From a checkpoint of a small transformer trained on Wikipedia: a variant of SOAP for these matrices.
Each number is 128 + 32 x the weight over its row's rms, rounded and kept within 0 to 255. Layers, rows and columns count from 0. Numbers have three digits each. The size before them is the row's rms in percent of the matrix's.

# gate: layer 5 MLP gate, 576x224, rms 0.0794, rows 493-567, columns 0-55
# up: layer 5 MLP up, 576x224, rms 0.0814, rows 493-567, columns 0-55
# down: layer 5 MLP down (transposed), 576x224, rms 0.116, rows 493-567, columns 0-55
gate493 103:146181121165092135078140080127128152147118178144087127144152139171081131157177101137146115110106127082101169188065136188191128162125128067201112127161121107139131126063
up493 097:130083136083079078126146171180148094094180094128136197127094069173158125107064179115123127144151128131129171169133096144134087146162099117146087159161195108173149108115
down493 103:156100087093122130111132134111071134154160145116168164104096204115114070112144126134081110136123130137141174097075159106136116144083152154163177112100145184083122139118
gate494 103:165136075061143193074135153114134113176135105141145153107129112115046089114124117084122139052083097139109072088132140141105175076142130089147154148177181121139164056163
up494 107:126143105192081134160061132095156167112173143163078174190105083140108092112172080084090151076110114140183178057119135156174138120134122143113099128158166128140141154129
down494 098:107118138082110098174075066224084206153139114134102100071196173179121087078139129146162119058113085147180116133172130115110117118105109103111097141131143170120101187081
gate495 095:151122060059122114131127163112143167106142107119043178151109110132156156074105080190162120118111081144105101187142070158089126143130143157132125211166165134065151117139
up495 095:118125099158118132150149142137087111064122106136143053162117161184116150097143148086112118178077107135137162110142116151117177115094160132137113140105088101111099136146
down495 102:082136122089152071095087125135091129115106112122118102166107128149089092138154116129084132111152112153163136151131122162113218110133096115183124151171130106178081183144
gate496 098:075150139081116118149153103160120102166110116160111134147072176127086171172126103155106173125086180147149101138143102148219154121207130131123180134092164141110104115128
up496 094:106126117141176153135186152062126132102138175152121183137110130156118195138134111200095099114144116160144056125167110087133048131147134094052126149099104101105152055098
down496 099:092105119088124112134117125163100082155117155150117140084184126114157080133145107139158170191162107122184113151178145113072153099089137123079104083155147121113111160106
gate497 109:168104119137126100119123138067204097200125125063129161148090160110117102171162076081160139089184133119165087131129099126128158072099133084113092144087140169138110122128
up497 116:161123203161133149108143183099127079124077096179172162111128157137184172138148182162109158155154118167146097094169149118073160151128141206105152160104144122098124092151
down497 100:146092150167123138131124180126082036123142102151154115107135101148100087144167155134072129113083141104141186161074134179072149171116111088106203144136130153080125159100
gate498 098:144130116157149085139090172144101106148115120148172117162123217123122135107100123134160121134143104157149156070169101179133112157166098144142137115094078171164138145087
up498 103:082184144130157105140124139095142144135135100116110138131066143110141132167097140119120144133158121151142111122143164118112078123120153090125135184045054155180093103064
down498 102:136119229143125113134127176126112112131113140147141192139140167188144109161095079057126140071125097130128135147137115160106174059133131122117105130153125115127137134170
gate499 099:128095119064103128107133085132118104113136062183118162132106152102163168120089100196103151142145034078124123090158089088199143096094109132177157116098168122125123159110
up499 100:133096106128134127206109094125112119146118134103085146170164144157150131156110171124073105098138109143138135170124114145130178199146108194156059114124101101201173067170
down499 099:128129141190171093177142137111122179171054148084103125148112117117096131144114153091145101111131155085147089109098133119125129157146154128166099153125131184153126139083
gate500 094:077132114092151116116055157171123153110163098159149213171088152160115067150082119136121092111116165115152130186112121112164118151158093197110178115082152100100124123149
up500 097:134177097101128063072095129108132090140115143131117099144166090097125068135111182116140161113147095121105125102128115210141099083088125129140129076147129163057123061078
down500 099:160123165140127142123103111135097077100109077072141158130201163137120123093212081149164145123108082074121169118072155124154145135100156110135144112133098133143066169133
gate501 105:137129079138155119167115161102179200119105083154115151157137112190122079126199108125140160083110113165133103114118084179117107175088149118129098168114104168093156162175
up501 095:120144130113141118176114203111116211101046114111098165127167102141080121131149092110129108088190037130150133123094169094111139109089108111177167080117141131092192108116
down501 096:110157111158129173108119147117085255138150121160064115134151132089086093115123141183109139179099093098097153135144142115109115140137125114132148137120096131108140132148
gate502 103:200155143129154146110109143145141068095118099108084115114092177099125143131086092129186093092126140069165142107198134111113083144196194094187141159134142132089159127147
up502 101:120145192119141075154098136161145098070159088109097128226142138143151155108146113133168140161173124133177064123167134060123166105168172135110098080085130215076104099155
down502 105:140180113055158154125136173171102172082157122131165143149153135135114081137146147125119076137138147132103154105135148094068133120197131166151117132127078115046104100113
gate503 095:151150089116140145186152117150102128063123119134096114151084128158104044168101155047096167166183157071112171169119161071158131047084091093163116142129182125146136105115
up503 096:167111154048087104125098185042099109160175105123062167160130117123154144106128145061215117063118123151137078091138142100084119131141104099076180074131116140104091167130
down503 102:136159148112158169127075167160100198164138125099095177109107120124178077142107115120129160114119157118051091164174159147109143124171108141135147131156139099096130133132
gate504 104:108067125067143151105128120090097103097073155125082140129075126182175099118086124116119130138070084175157186107091115201134103114114181066103139183127147135067096183101
up504 098:150125120095061138121094119121137130085110155153141037155083183173115153060107110139143140145140088088162178087129115152119157120149149090117131153130104163073098111107
down504 095:166157141102112171134140111198136161106135081146117117101073130152174092107130088130056142185146075161149140136109176141130181146106189132140118124112142122133147153169
gate505 105:165142143154104109150113117076155106102097110172115142184130117148151091130114086134163130096102099144156133135172116122102109089099114134136112137128104168107146105095
up505 104:069136074145166112151114114144122129120200117115169128159143080124152079110142094140063124067140066113154157102125152133153107154146101182227169150095146134185122095144
down505 108:131173165174140136105132124138094116136120067182152190122091153113108088126129101114091213167105125089116140091112125145107134148140137222120130141111138112083163176172
gate506 102:092144109142139100125112121134138130181145110096098152163105122150197100115114126106095153170120166155166119118102141106154176116133106175114123167131131128093120127153
up506 092:124125156134131068155109130114093104106129153103106127103159148095130135163123107101081102145139165100164109129140097160072130159158137127119138090198163129168156220088
down506 103:099114167181134160108089108100077145143134133156072127125108138061161130128126087147100131152122116157116119111142190161158112128158092120112140141128131095138127106133
gate507 094:095154124140140057111112165115182116074129152143125126140132129194082072106199124145089145086167132172134132175048101124103132169089114135084117201162078149148152102138
up507 094:160175125078136105101089181166170121185203087067112096096091119119134099092104185109086136183098168146158135167108111155094121190101149138110126166111128179155122126123
down507 098:117066175089130122107113105107135099045133159146197122126178130092130156135123163155151135092183070150142146090205150157133108087122095178185211103167141154143150096153
gate508 093:156134105045113073202161132165102093175131087127134170101119112156100081122123114099157111151123113110159110117162141101156095170088069132118075085175153091113093128161
up508 098:163109164102176096158100098147138123126180095105103083119143184111041118149154092144085118085131099119148140143117101066083123139168114094174096097148116095184101104179
down508 097:149160093081108104158159163123101073151144056122160135112170154147145165079140106170075144174160097086161079106137122081141121146135073070140107130141133109135146156162
gate509 097:075128091181160129121154068110094095146100111123170155106146125056162123106170149100132113081108120154109129192151129125129126064129106132106113122118080101094137151092
up509 098:167116164175128109097158152113108138126161120142102144145100156116088166153159125118117123119108177117130145123105152102181145103062150142147174125111102090114152152198
down509 098:085096124090099118132159129097132068133156134177157070095079146145094136093144065197160151117104136123113126151118093149100189100166162111094207130154118093103100125148
gate510 102:149110129139113077146154117167136099189118129163132082195134149130146092117088117123166186162064146127137114118158137164116145150193184153097150175157141147108113165122
up510 108:069131042176122171135134114168152109182184153173107158175129178145168138148164145101137181179130075156127088137103096148138173129143105171040108134122122154133138137085
down510 109:128154079118122184129165127091132129134147119148101206155139166194158104101142155126133146190112118147128145140113159109088108106142087159127135144108152159103112065178
gate511 093:154038147205105113134110117127108109177138141167091117174117112137063116088114167148121131146102103137106184098134090133116148079053070151129097117104166157113157104098
up511 096:133136152141120042112168192057093128137129156186138121104161144116101104092178169139120142119166107168102148155171098113169065085165150148104134135131131174118156109113
down511 094:171131156111096155148069162199105155116137159147112099107139095121154129155133112102132149080118135179066091117198147157096134088083132153174084113146123118096132113097
gate512 111:098150106114132113155153120136124155133173135128125154124105131121160126164144135126070180123140066087098088114155138075089121124123127160161111159128142111096086103157
up512 103:120100165079107146164109105152060134173162115110142112112111076096167185149146160115145096138129122139065145125114180077074151110101132129130050099154117163138160100174
down512 101:128129165154102072078103066112122067163119168152144107096127139148192088170120115094102120102141112182142082165112233148069088093149117110122109160104092114125122137124
gate513 091:165081154141162112054132149107126105115093088125124103133128162171106098162215133175066153120130124098117174076123069105115123145120149102164145160120111131127130112140
up513 097:177146143121120151136147136105154141096152149138128075093144170089140184136083154136129107228103150122108089182141133195084066129154122134129075087150140102118096185124
down513 103:063133079121117107130102094106132111124103083147179160096158209168132188147145168168091067112143111152146143061134118105135138104144089112136133173164106122114138114128
gate514 095:104149130114091108139062179094089117121182097095064144100136062138195137090076129137155132106102146125116082151163159105070150128154089097156131118130121196137177120134
up514 097:193157145164144089195161105137061187140135116144100099114128086087110160165121101045157082110176086162131138138117199124105105056157112159118106114154192136099102118125
down514 098:125127133078113223143120111144137133131118142122140127157201139144135092167106130155074086100094064133142133083102074125163115130107145168105128110167106120131084124201
gate515 114:099163143109121121088192107098128094108176106172085116117095176149094080115063191071105114094117110176081107197102109127147142135113138169165087116116085176100077096126
up515 115:115045156057183106129141064131116153193103173155122140130154088121161135110126122142170176120181147065084101140160145107090134111168161095109135117092153155102098179166
down515 119:151135107203130123151097074147112129140129157096124079111137156125144161048155121123169140129144168088081103071123113150089136186107112083099117084067083066075170135167
gate516 092:129097097163144101153138154167110153209148093142059139179158061128152175112092158145166111116152178143091111135152159174111106149152132108124084089091185144145122034135
up516 090:129145134079153162050120060091082118107116136145110140111131179128090114117107131165182106125086171150211109095147104125161085117134115201127087160111137143153102141125
down516 095:129142117079157092179105127116110120149125120129124137083159085122118087172102119082086137156131158145121139144127144121102108163114128169121158095107164183118144118099
gate517 109:152130106163116102135063122160111132122153171214104152132142125165077151135107128130110058160106086110146117188115147126140087168160132112172101121091128121157144100136
up517 111:097072052117107120094147152120164143127110136125186106093187063107100129196134147119151157142132117095153108116121123111095130186082137083136171135113087071124133156071
down517 113:141108105064076096140151121149189036137117131110090068120139171134060107168153136143151145215124044149120106105138128073090063163091139127138130094174133129088096133132
gate518 096:150061110128187134116127145129145153117120047205119145134100138093123185118078101075128092102129120106132140119077072172149121097123089125107105129114167148111082123177
up518 099:083125132128137093165108146132167078114157116102132125128057097140103117130113184130142113112178080152113094140165150137117100204143155154131130126131154122096114125134
down518 100:089152121121140159115129091121186096134126093173142136143111134077128132123096071117121152138157111071084122112113188103114112104113188098114161130147178103081145126158
gate519 088:167141169117120100150080040162129163163183085113172151076058172136104118168122146139119106140145101112076153075120137124189095106139211131137117114133092128116159102199
up519 090:170136136150108120130105049072147113134147138148123106103101166104083111186155189188136127169177158112105061183100113109111148131150101103106157124153135168175176164138
down519 103:128197162142149124114101071162150073139177124072141128092101156134138182118124143111115095120144130155078129107167123101141112101119189166133119129127153165122139047156
gate520 102:104124091147116107117077126155133153174131149081138162105109147125193081129122078091082156160125108141190114125115096088094109144124166171116070112170137107052132173160
up520 101:119132107168112091048134126091140138139148138136133141134059104060124097114105124166189069147100080122124094136160126156125164090112122041111085050096071095192137109124
down520 098:162134153126129115087156130087184066123150111107152069136124166143121109128104094127176156160127138120121158078112127085045077112154067130129123126160090062123142157109
gate521 109:154159130206121113113150098126148178110144104163111139126165159142087111143097078142118128159143156165080099062147094172158091118084108120109065141143082147116085159141
up521 105:139097144111150096134170064124119142113131168134122140141103128136181103107125123140143141121153109166133159148095122099129167110121123116172159106127102059102149147100
down521 104:078094152095162045083105169133112128115128139140090201170159150146162128156126152194099148105055092167154106154117110145148171088187120079090149044149115136125140146144
gate522 097:081126096164109123097146062163097117134121108081114144103101094117125141120126128096109142149183118162119110141160108144091170126118102108165120089143173129137163130136
up522 100:121120114159126124155175107167128169102114108054119080171101150164090093130104123155098141115185070129121137142067098072130124129134175105125086138157131086138088173166
down522 099:117139148173138089152126112129121105158151201116079157128167129125133114135146158125104124150084183138111145162097146187103108094132137157120125124131186144106180125093
gate523 102:131081126072158171151133184137178133098117124180157146076160057143112148156115188159080113108163107102096152142099119097135149127176170151133146112151155134129164109077
up523 100:161166132086176133182161123158167058110135203128122084101177140057120204140086156104173090091104173149120126097136144133093091121165190175173171113156097097119134126133
down523 103:090110108123130150079089135152166131138142111058057125109077136117110113162167161146144172159144083102120133164122147149076118120128096175130119173075128143166076110101
gate524 094:155151153139160166146103114127178124068121121083106124141131179099121157052151130115105108062061162121164115099152120172078071107152135137171152139167095172092162140107
up524 101:129123154151159114085160115162130139105138173100093145143138141125149192063095140173097137122195154081119069155109138139140120126108103117121117087152122112145134160169
down524 098:096107096129159108153107134130129147197145142063100125117155171061102078132183169136128122129098109065111087070073171112052068052122121179128167192160119124109143140119
gate525 098:135091137159152128107077140102136145087130099120092140133123118104118108135081105172092118167119110062178058123110059101144136126064081130111140142101089125150112120064
up525 103:126180134134130148155151078089115089195092178128110179109048113129139132192149110138139152159102124177150116159131191160164124098095073163098161152131147078083095060105
down525 102:159103114144126091090121127120115096143095118141149142093147112141158129224135098085207088152106148149132138178131188144061034125087086176158130127071148068112130111110
gate526 102:177140133143146127151160131060130121162106126215160142122085130091095148091146111117160145098092183100148115092101096080104098060125122069121137151175172140074086124157
up526 107:096118105105132160152182146117053130116141098116173093111111109154114141184104123145163128154087210128057091181117104126152177152111110118148129127130143172081123180093
down526 107:182061133147110098113157194064096124134165130095101122124107146159068098134140096190125119094116125084085124126110145132158124153132166099103141106114151138108089147151
gate527 099:105094134178163151106116129164151126141111045142095126147172143112157074147164164148143103092115137074101145099122142099132196139111164089114126110145125059176122113128
up527 097:104169103132087125103149154149160195143113173115144150110121121122178102169166186095191133114173127128200184180191125117129080136128150123148110210180104147155137137081
down527 102:125121090123102135058148134167158164120187198111126173118129207094112117115134162114203166155111133134174119132136134096103107135121111132133137173099110130116112114125
gate528 095:116157136067115122098095097155181134138178096096166112105139153166105131083154149181142121128138140132085116086128208097124076115158129090126108112136128143148089135163
up528 093:141140210120099102127117185126126141112145140139143085114114104114172165179187161159145134124067139179154094161101100072126195163123172178084125111106109130071112133082
down528 105:096170084085154176077116114156154103134096158090147128122113115086132099165060124095145152100163149146117164122119149147177155095106162124080105089214202138161126088110
gate529 095:118083106185134150096140137083130044160139099140139070127101090165081151168105130112126041158127169098085129148160116172150058114082104172146163157117109107151117110059
up529 101:152116124079223117130135130077081153156094093151151157114157154178115106062124104106098089141156100120139077108139143138108146098171165143128129121113112110097083098098
down529 106:126109136164166125151141160143102222125099111116167207138169101118137101086119110091180094140146113115166195123108141174132133155147134182119140151181195181116116160108
gate530 104:082131084115097173121104138124136125126110070134116137128099178127125141148139113166106137142127138191120063146146103144106107144144120131108114120147104133165088089113
up530 100:160129164064141112121137133124118151129151122099150133182114113141117173115138116091100178175116109090168102085085140169104127133131161108141147182097105098142206104120
down530 102:111109144135129094091184100110109063134110073115053078069124175127109076112127120161136160120120139085133084131140127123092125104103181149085125134128117116143110141109
gate531 099:163114098115132146168226093117175131178179163115111133140177142190109109091167099094129168134144163117156131089197151199101150157172140111124221157216088151121139158091
up531 104:169152160155104132118088142062173133145137109136112142129101139202139145145124120086175143095162063116160136184112127102138152115099152089137127129139131139147109183130
down531 102:077114124124143139108172088174162157160170100113143121143173140134098145136098063170111203140142152146159128152117146090157142091140121110123132030121156101136108092124
gate532 096:139130155167081157130150096162055113118073165110147140100127166130126135117144175097144166192174146109164208160078146105136130117077108148081160121121162150148114191124
up532 094:104120150116137134116176156125163065175190131137121146153101097117160105126165132173151157114134109161170087123144117154137095166118121214133114061091145143089172101193
down532 100:134145137112134114150115113111170098092097176113125120067135117105149138132120127153233119083149099177151182133161178099187106128138145117131160133156159128128168125072
gate533 092:169145112132120177146150166171148134152115169104109141170141090155080158152152122122116092071124152095147133146111084131146088126108153141066117130168108117104137125093
up533 101:192070059178093097132120101158098159125100121115087120096120106091153146190135143160158094142203111157171132103119133158108157125098174119120164053160144113098119147148
down533 097:189110173159159143128179145131151177139136110112111111205106150121171169131155099101081144149153092161108123110172145111071179084103122153155140043104150151103193150124
gate534 100:142144109095117124151130152140177133202091128139121097083130153127138158148127115137143149152121123056154177083138133137114164194147154108128134130142168096213107091160
up534 113:095140148116152117115113078100117152077140144150127158132108139094156159112128120103128157101160122196074177141130116187131103115114114167130190111139137127149109187148
down534 110:127151097126117131108125104092078191088103124140103178180172096088124099109121125164036071081148111192159158162178098121134130103122111094190099195171162122179162135135
gate535 099:114121158130154129176107155182170102154087160080106172131117113145134126113162194185123154178138113056084143143121165078128155100104147140120135102112170134178136083163
up535 099:131165119168160118072128150166193119110119101152202186153182139135121193160168106131094103161106121078129149141107079137168104095078114124113111115132124123129120143102
down535 103:160124100129115148104110067136117063095105143166146142138129180137113140111127074124112085223160128105107153123117105118082141179141147141119173095194137119163155170059
gate536 103:111121131101132149163126093157112105090162151130128139097077135120090135063083188120143139125145094125099138139152136124175114079186101144136050177162110183137145127096
up536 099:100115121148113151111067135101145098107123169111121123124088127126146143117079134132070147136125115155134136141175111094184120114088108108123160098096128146109166153103
down536 097:158126092168108149119094083123157177143101125141160105133098112117081149088122108089117177099114075156129181173125170111127149100087107147086143152150146134122128178108
gate537 093:113127070115129071182138133166091138126173152074150141149074087111125131200095089136116128154131122128152090141154094158136161162090166104137115148152120145151104166109
up537 097:068153115098110136141144112154166125159135153110140139110083155124167104105093188083135154165196138137074141178062117116113142152187095075110121170160115163181159138099
down537 093:147090115123126128100128167109124084174173155136086118164103078081128143142159083131153055135118098110134070190135123086175116097134095129167126134155159121132103170115
gate538 102:170158125097093152141156103142109106176061144099078119105077096168084106114147135111086127117112154102197099066132123122093129124129160097111124152070135161108122134102
up538 107:081161150134097097112142182104122149118114071168198109157098170179086123147128142171114152123152065151091106173167130122133094146155118141170129112097109110126129097104
down538 102:110168108063104148102174081148129157122142170112157141139205135111146143127140090124171227108076120144176092144157102139146121111200104119145118183115157133065034144133
gate539 095:170161126158064148079131127135162147191156158186093227102094115105134128126145145141132112074123149117108118158196106102128114167118108112122072158116138154101181174070
up539 104:154174139105157145121121127155076106136136102134138044136141115105106136174187140126180130121191190124132095134135145213121135102084140133135131173154142106135103092127
down539 105:135143135147084162133155087079154161140073157120100120159179135121188136100208083133120096077165132120185123114106145132109147133158095077106158156108142160176113131159
gate540 101:108109129092076117063174047130174079126109129104142141068102146127143121149114133171096121169122068117126142186149115086181132135065152168152095073143121145144111232103
up540 100:125128089124163158109083152124124045123135113112114157125175191168124052115121159168072125182116088101127166101157108069169162121104098092170064114157168123106128131117
down540 099:142074172100108151119158095103079135090066109089127141168138116162146107153115188116037117094129124083161126104093136155110153155105062176139122164103101119173116154102
gate541 086:094157170175158142116071115156082116171143064168133140130114173141112149145136107089150145089150098133112147107161122145120121134135078128112091074145123167083113147164
up541 086:109156085105147143119135137143111121127142093065149109085138150106171156145113131168140115061144121189083106105145113146163168125204173147153156110144120123148144188132
down541 094:112154178150175173094104074154109187133097070183096145160105139112112155174145090093111106153132103140052168113179167142111096181094094137141182131153108163166141140125
gate542 097:144169163145155099107122111092172094064109149122075172170105142121065016154134158096130089139146148113117137202125107075142105186116173141184121137153147124054097201136
up542 100:130098143162189187170105126142136160150115136167191137079114109080157127186122119184115074104167082083157096118130135092069084112111102095117167131204131124177109129175
down542 103:137177132100162196173153100130149174211139220158121099105189127137114077113191155172123145159111139192050158114187168109123118171098143136133125070096055135198012083114
gate543 108:158125132162159131118118120052131133157090188122109153082133209134102091160110158169133172120082201128141094146143130154107103123159121116142129124176099157124054077101
up543 108:155061116126146078055104171119107139118138126090128152102103166119123124167145083106121077084092168096163073121151135127137161134107145145146049124120123114133096155123
down543 106:122048106114140128139172111120120054192101119168097091107118092149109152116182163147121124100100105093188129132125089150159076118124116083169147109105107142129102071134
gate544 095:145069131148159121139168115134156130151093128176122134145099072124145111154092151079123116130159116084116120094145127121165133202077114125146103061114118153158169102190
up544 098:113173162110092051101140171098152125065044178064129174156130094094118111103171119116119155166165116133135148193144159091102096114124124151150147116134077173100136137136
down544 094:128112182157149106149171080139131175087102118068127122175175145087116116152146108132129148080143125108144118121125133150104069122143162149091158123141100129147181099138
gate545 103:167098130165155111175131118185206138090118174238110149120113139075156093154116155176184160133117107117150103087092132109151158149079154122122128113076134177107112124092
up545 104:091144163099086107121152096105237187182100119167121121106073131163169122189145107122146102155108133135127175100184148154064146134084118109142084176108171103117158176119
down545 105:123096129068093094166133101167144186156132148230128175096088121146171112145121139073110098159136136136126138100118122109107160154102128110199130146178123133118151067132
gate546 102:154068122092125180114174129146072129136102158105086136163142204116107109091098140143117126069115119111103094157096171096168090144120095087144066141144100112136100136163
up546 099:145133132193107203127119134146146134095094113114129072141065139118112109148044087158100125101038138120128182209149101125122137153164158127106148152181087112144137130063
down546 098:119085142116135164144118130110140191092134095175121111087124179138119115087175167094139118131112155134111142147116106097119101142160131209189156155116224180069101168121
gate547 099:131121107121122164159104150101154111151156102086071088130099159174148114100142157188097141138084130099047116148129113146082088185119105074103169113107184072101090124103
up547 089:118149084080190166178107152108114111167123144168165117160108122144084159072136183097110153095146134169120136079188148151181163138136077154133125146194166069159148141106
down547 095:159125116123157097124087141123168243164139132139168112143080140109069183170155201137089108112158137167179120113134064125091153131119127146111138102151149133110121117121
gate548 106:143140131125142142152130071215118043139165099130181153108158139048165072096158111153117089096125111089134161127127165146167094074142111165169080159150140140093118200160
up548 108:111143126149091101081154175102159164101097094121104148128120119128139145097141186124097153135141075134170176101163057111132118164079143117189074114136117117101132118148
down548 108:189147160109109212148194123135128139158114192104152130199154192125080173092130149174103203130162145145140103128154140080133063097125183121140062158125124139132106139120
gate549 103:218129186186115175133120129088100161187097131115112063197086079134164156124077100117196168088133172116168106116145131153098162158063141121134107102107086144162153055126
up549 100:088086166087080135094160174126075121122126043116168105095071149124118094117102186155098162144130126153101104088121135140154096113099152100118144131113124125071094115156
down549 101:168142176159205164147180166090130205158067148083136138135134129187124153112063155167148134057151151053144145107049142142110110145136158115114121134149100135134137103117
gate550 098:137139103059070102123125140135122172127174131091107128093154161144073141100054095142088155133173129122136205147159108149112148084136135145134106138135082076103133133144
up550 100:107138140083120101148134083070129139048110067156099131071124072096097060139175148133156157172137143148102175131062113163179145145160139174136073122121118085140124172100
down550 098:155124101164077091140134155103126129180173163115140175151174080122153125118155107104100196129165088108125064074131102110140125175103115169151094131158170150175148119108
gate551 097:107091126151079069133132121162104085118102131159145177099110127085133142153145144140148154115184091117138134170154057143083074104109108153142159090155160144155050150144
up551 097:195121127082118158149097108145110126116133152146163141155163159130153144126080129115107069099052127087126117132116126100131120129106183106142123121117134056152057126156
down551 104:114107091137168064117127132174115128148108123140156131161140146139166123125035162179106173152108186155088080115106152167093123138139184141099100133154080157139127141120
gate552 106:195158109119124137131110118142090065206139090156114128145149129166134047052093148105139160122178120157096116123161118150118084178143090151186141146125114150136153124053
up552 103:082130121181165084137135061201122069114104050172139128078121125141125080132123190108144108094118092112099161155129098173171177036128142142110117086093131188168120179064
down552 100:112147101162088137161115118098106191163103138155117121133116125100126142087188060106136071128118092153093086108128146093090136131122133149135163116124181153157111071124
gate553 102:167165132099066162176113067107131082153149113075154069093119150116112105116154128073120137153146134138091139115099174121060172082068116061141117092185167161069070129156
up553 100:136131076124134196157138159132182117103102187147110173147141119090082115104087128111136205131148087174087147124162113171161128128147151092095088098124109176087056158183
down553 101:160108126179100146102062117126131089161168078146107087110089117146115124127104140076095141124138085124157135095133134121129100101093087169155191127143089128119148149161
gate554 093:114150125186124185094126103143081182098123100077147139177146165152112149098070133083052131125122147136102078116168139133131117124135164117092052198106148170146114163107
up554 096:142098144101145131119149073136047125087126137118134118146116162117075125101157167112133163128132174127172099186140088119138092085150133181116156145118153130121087108115
down554 093:139126173158086107113084161134138148106158099064123181115202090086106139080152197137159140096083168146160164089075163127118102119133113066081172113064092143193056135124
gate555 098:130094137112151143145105064103097146075151117182096178160092123134085077114195130117155145060155094111168139142145138164208145115143160111134116134139139128127121166097
up555 095:135124133132164100166168090157068081081146135144142134131105175112070116138139082095142119134164143119108056089116155158139112114143093052124146147168114124161162143086
down555 102:122124191175129118131118114116097137101115113102122179129156147146123176129144131080088143140145114133068096105140205140112089087195144145142123148141108111141125196052
gate556 097:158156110081140096127157110080120155151217147132143099107099052101167054183123129120129159132148118101143136070117105090136151131158114146145166119126197064136165134140
up556 093:140113086130085142195099152109183152203172168079093149114131093171096117166125172137145117124137082164052141127159132144106153108143108120123149083164077136109118228170
down556 096:150143148046101100137137150105135223119090123135195126138152157091111083130151141169049180129199111087146151152084146135108094172105185124164134074103183119133108123114
gate557 103:078118090121160123167086102139115125115154112125112131142136149117158149138138153170142103172088083065194138122139138101102066144170106126116099099139079110177088059106
up557 098:108130142208174116122101172121123098175119137129143158163134105184098151109107136146134167142125150100104206112107153071182119150103052062151132182124127092101153054167
down557 097:129149145117114163144155123099115210144182162187093098105128174128175182118118145205083138174117107150109123128107197141070171142097118115155166163132095108085186139123
gate558 099:126029116108090102127141117144069182098113096128124094102133137138150132139137119171143090192126107102165172148118079215192145101056082159124120134168141181172084185125
up558 096:118193099125065105164048080164079095100101157169074088100130063130136110104138191147121103092160139106133122133128129144141124120137117094151159178171124149156117147129
down558 100:146057089130160124099116149107078071124154119112086138172111153174083178131196125188105160138150116097121054159108103124146069149092084168177144131142134100108120195102
gate559 095:146124105125198184201151128146138113149078087162097066112091110089150128096097109166150095117153087182153162082089116047185156144137109144216118164104133147125105079142
up559 099:138150109169125136164194104111101112127141141068116111064140137157105115113150113112107140101091105153122075135163148162205039118104107131142157158098137119065075115068
down559 092:111121096078093096106123152037151081157080111042141115136117161129132118118090118164109142088187114165102116092096136137145134128181123107107136159154141127140101175102
gate560 095:188176136123075098122134111127091083065143107130109133062145131110130103171112105111186135155124184067106086122086109193107107113091124159148170140196154162129143149124
up560 098:129156094146095154115161141114092085164128176138122084144069064149092133145142134133068108095158128156121136119178097110126112051131137134110136134112095146188136143141
down560 098:150069143173193118132068097149124145140130146143099146100181163136138126120139064159119110140119086137183162113130212164090160228151211156169149115140131147161131117141
gate561 106:111169158124194147156086104129124107142132216102101119116117066138092090160105111168140145122115109160167091142115150105124100105147133153078126132169167108129135172161
up561 101:075155067062126116150165137097133145149150112107114156099170119038140162102148089096117178128185092092148096147147074131155194137130089138216190075103162159124138103097
down561 103:141129072122116161112142138086154173164130145120143139136125184108203063085092118094104152212122137103117137114132095128087138106184089133219178169146169137195130098068
gate562 101:135124114136175106113060191089142080174121139095075110100176200147109095110098159107138138168144100086105141170161117152142130155146137095189126189172134112157157175113
up562 103:116173088139063120143138142130186155123169092144089190130157152121095091072111135069159083169112098135165081111145131175133111153112173136138174140135146125089093122128
down562 106:059137109149091133126138157077115108149138088097081099092083137166103162135117089133123106175097120145144110111189166067160137089090129158117179154141113114048121096128
gate563 116:108099120128121171123109106100113121137087155177143099129112149128145082167111088107168149125141211115093181095146082103128145170168147147115173155125106160157111073104
up563 096:184086107117108152182119080131139132104161094174086147186151161102121152147090164170138144180145149101123137140153160096150110126170134119127091146072175115124174126146
down563 103:150095117181080156102151152170132142168128112075153123128146131199118071079086133139146089108118127133146125102155165133092099132091087059151128144148074160096129119151
gate564 094:137129150119074142143159074160145109084106151111126151135135181169157103183146137131107116089078119107133159119084108147085135145172107137118147165149130095078065120151
up564 094:102130134110100114130122133096097152132121120149120158093148061161121088165165105096134064105121108137167151126207139123107097085152068089085046206164086108086082084122
down564 096:126145139065133169079135133172165132196099126062177103088144117154126111130147096129142169114138151112050111104151113174120215112086153120135119139149170124102143091140
gate565 099:135099117139104074089111148121125143103101168132113170115121126126139159128114108150089108153151124130122133173134115093132113106115119055090146111174100102122135164135
up565 097:138109104141151137114125149118111090193147116151156174109101103124107163146132103095124070158176182144120099124206175177117217132152141151159130166173079129104147126096
down565 099:143133145173110111124095106142087167115155105074149145126135059166161075087179104179112105133186159056112142154170169116118156125139153136117119113159126082121128115110
gate566 091:154140160173069116140138159140164071159154201178160200138137143136032094128170172167127142110150097096111140167135089135122129076114142126103130128132172113147115097158
up566 090:078121158157092128141124131096153140140119156078129139116107185101153119094172126112091074135143179121139123092099115127122104151082174156124157132158193098097151131138
down566 092:133147124071161133125081128132138076129079099119135116113121171139117183089085095158202145103135081137190132151149113138153153084180086138102139091149130080115095143134
gate567 094:136201113123105092064167138103185169135165092125191133145050129119134125143110185128143134123140081098210165127142091137145162179111131132126110133156154171114117130158
up567 096:090141087117115155071096100138169113130149145088128192145136131160102174175141086121124179128136201112092117113168108164193103080113154072129083147159126110119109098112
down567 099:147103115158078122148155147103096055157122145123115161130100114076097067103183088141120110149105129140134115194098155118137099124163112137087129127114096138108131103099